{"head_dim": 64, "norm": "layernorm", "norm_place": "pre", "init_std_qkv": 0.0227, "lr": 0.00732, "grad_clip": 1.0, "warmup_steps": 200, "final_lr_fraction": 0.0, "batch_tokens": [65536, 131072, 196608], "seq_len": 1024, "doc_mask": true, "train_tokens": 613900000}
Each number is 128 + 24 x the weight over its row's rms, rounded and kept within 0 to 255. Layers, rows and columns count from 0. Numbers have three digits each. The size before them is the row's rms in percent of the matrix's.

# layer 11 MLP down, 320x1280, rms 0.0864, rows 84-100, columns 640-799
095:135136152185069171139126128169154122094134154130158133165181087126113168159127118101093109101157121102106117166082088118148170138142120139130125170131126145132083153106084104144114039135083138115126146124157137152105152149163147126135135121126107110108169107157169084121109123131159128134121158120163132144138107129116154075128116115144146162134136115137117157103133139093140127078124149112104141113143131086109121103146167098158174118135138107088145102100109109110153136146123093
102:122145117107117166129143125096132131120107116127126103146121083115145146151077139115187108099162143082149138107144156121154167122155163130158199168174147122108127110098129142167133102166130129142126118138123105142140116143154122131137130164120100137163150137142113091177111163126132133122142149105121143082115105147154145110117153155141112136119093143127111141106149145122134143095134151149152099134161147151123177089117130163122142125105111104146115167118143085131141124170132124
101:120130144172109126130139136146127122138131186173103126138148162126135101152100113105138154152101113187132163123139132099145162107106156123153166140125170134139127125123112114141121114101142105140109098112057102105130138123125143160170146152190179074109132101085139089102111146113127112102098122105142154148131125142123110171121125145097105113111098118144103080148100105159123078104113153116134137139129091107129137139125159136118172125101127125160109133135117165132132112126107104
101:168121083117128172122100118137182137119123137106147150121104127144097097090128084109134159156124110156135147155165112135111141062149069127151147131171083115149132148135118131123132149132129091117109133111124125137146145117129123056090101136164090143122109113098113090164114169122137134123148100132176128113105160153118136093153104108126131113152086135109110131083123144154141124141136128109122122130128091092131129100129094146135073136146154192116124133174124123128114091090088134
101:140090114152089125101130136089125159110086141104116115112111098105137093121120134128128170097159140132111112086117153182142153090129099141095121183114146133132134096124135147151130109129096119153136117147107181141123157100125112107151128155101086108135135140124131153148155149112138159099156130131097131082135169119116116139094153164113096126107094124154127109128128123105098145107136127128114135128125115119148148100138165145088074127155121140092094126122094132140107135130109141
103:130075129087129158125122156125154129105143108147116157106112145101095134124137144149086091120136119119078077092103115080119114143149103140100124114080170170122134172126085180116107153133127083138142126101119105128115109104093152173101119119165182099125155142134108131103153096141127100141141079152162176136111121140117164144102157091092117117133106096156127076119139129135115158122127078123139122111151143118128096117124142163165097128116115095169166151130118085124145114100119087
098:098160098128153107145111124140116123090156077139093135145150107066135144133135118104187130099118132133148118097116065173110109132130157124146136128138144120114152165119143161140128121091102123138103133108115120119119161083140131093107091132145098143116106121109114133118149141113119122154097173143153108119118134160157130099114125163162130090130143134124118105110164134106109131138096098146121159102152165102097111140135123092124110117101155115105143076093153134167117147135152120
102:112092107147151119146106155124149164141113110106179124123144098113096083148127115142151144138138124116122202098145132138122093091142147158168114157104157142126145126092122090161098156120144160092171155144144174136101112112158128100087122121134112154112094157144124139163129155108129132147111084136117159078154122120129118137119162112100125148073171101130150107104141116112111155118120113147126092084136171146127149147122112153111162147139136178136110090117118137129155130127127212
099:094104105114124104097143135172135094136163082130099135142114128150147126114104177144146100138149103147138096156132097130112136149080089148106118124112113114095155100137129141124091130138112109143158198117117141152120106128150098126132154160136112162116092086114120103142112113110131131155138135138098148118123161118132120119131090131092121121102092141148150129098125116124116117133122115134183114106147121102162133153100134147109160110096107156074130173145075104106108115163085100
100:095169088130158098116128137081139121182127158096077147120098133108142178153148090121142137126133105172131154130108152090140121146132163127095131116118116137139125086153137100121128125137112105141121097085119098134106125123141122115143124131152115194099119083170172139132112119145111110111150149108127190114134128119168157145122107104095124152131127151101151136144125096141135112100111130116117130102119099109092131100112134100127134120123106137153165131151114084154104135128126135
102:146130150129101149132109105128102124153100127126129145128161161201124102146155183143101166121143106150135173170128144104115106143175170110162116139140087113157075103125124123154168142087153155136119157110104132165160115135136107117148095151124149151156129122112128105149166154141124129107152091117148134130090151149093137141154112114132113102150138142111142083122155182162112090115074159130108113131167108144106147102190107148132156121101131106147141141092103117103128085133142123
102:107164153123169141121159119114165092106168105131124139128143136114122115166091110117128169164134103110144133155113141113142109144197112154169078122130172158119124056135099092127129146071178130126122130127150120107163153105151119114123122132129124114134115159135153120131121154131180115158100130128141131117118121138164141138120114155166103115138120095115117109129114162104117148105118132118143122086127139128102135162118160088099130126105109111086114107153107143131129117142146108
100:120136140105137140122116164159091098174093122141085133109147107057126128137141089108130143122110159103124117145126123144109120105114170128118141118122133114134131106157160084103144156094073109122122121179153111117156139106119119074100152124113119143103109137116152160134153076126116128117145121113160106101141164134100129128166150122128156156108148147141161092123150124138125116144156129167122120101113123133142139154101111173164180119142137126105104158117149115109105129171139134
097:121169174081111131135129117083126140075107108108120106110141161121058107105145103145134094158165138125105132141123162186119116133121095156089135112125093140144146126115147056154119137126141132142134132125118163125108136105158101119131114116100133053128134112065139146140117130125113141112111087114138115125165080190148075112134115143121123115130143090099124160131122157126168106115101162147124127107151130133109166101112145145147141176120141126154109130126151116115120148155098129
100:129137119130127097083127132141137119122147137144125166142153078124181123126086122127111118150142145150088129158126102140128123120147169138151135094108096132123114133132127125125153116123126123119137147126160106132128125166111146095124122127132133086150111142144134131098081106095128102154127121117140149136173099174122115080135121136159111110159114134149121153097132096142093141150141171137148140104155132161149075125110209104110146106151107138103149087132129106073115066165123114
098:119142151144138130140148092085151119093093147146133135131138087076126093126110105145171092128126118116054111110092108105119137096123084116114153115130094126121163101117132100104126154164158125142144143147129155148106108159113103106131110134106144166146138155106133111115145131125142154114145176152138125104142124119092110131148166158157108087176125077132094122157098114109179124155113159128144117101114124123120129088144157134160114172112166189141165101117074149156130152145181114
100:158114156110161135174111166098134145152163130166106070090111170118135124132153151095152125123111063114137098092151106177124132121160132127128140115158157110179125149090100108126148146125135122139134117156172136149142110116139130121136121132086122153095073137119116168132129143116125105127148114112153126114112124113063127128105136063104114075146103129104091147111141110081176138107136096095085155157141085178123120163116096120135125118115135097156163131124131134092097116166119130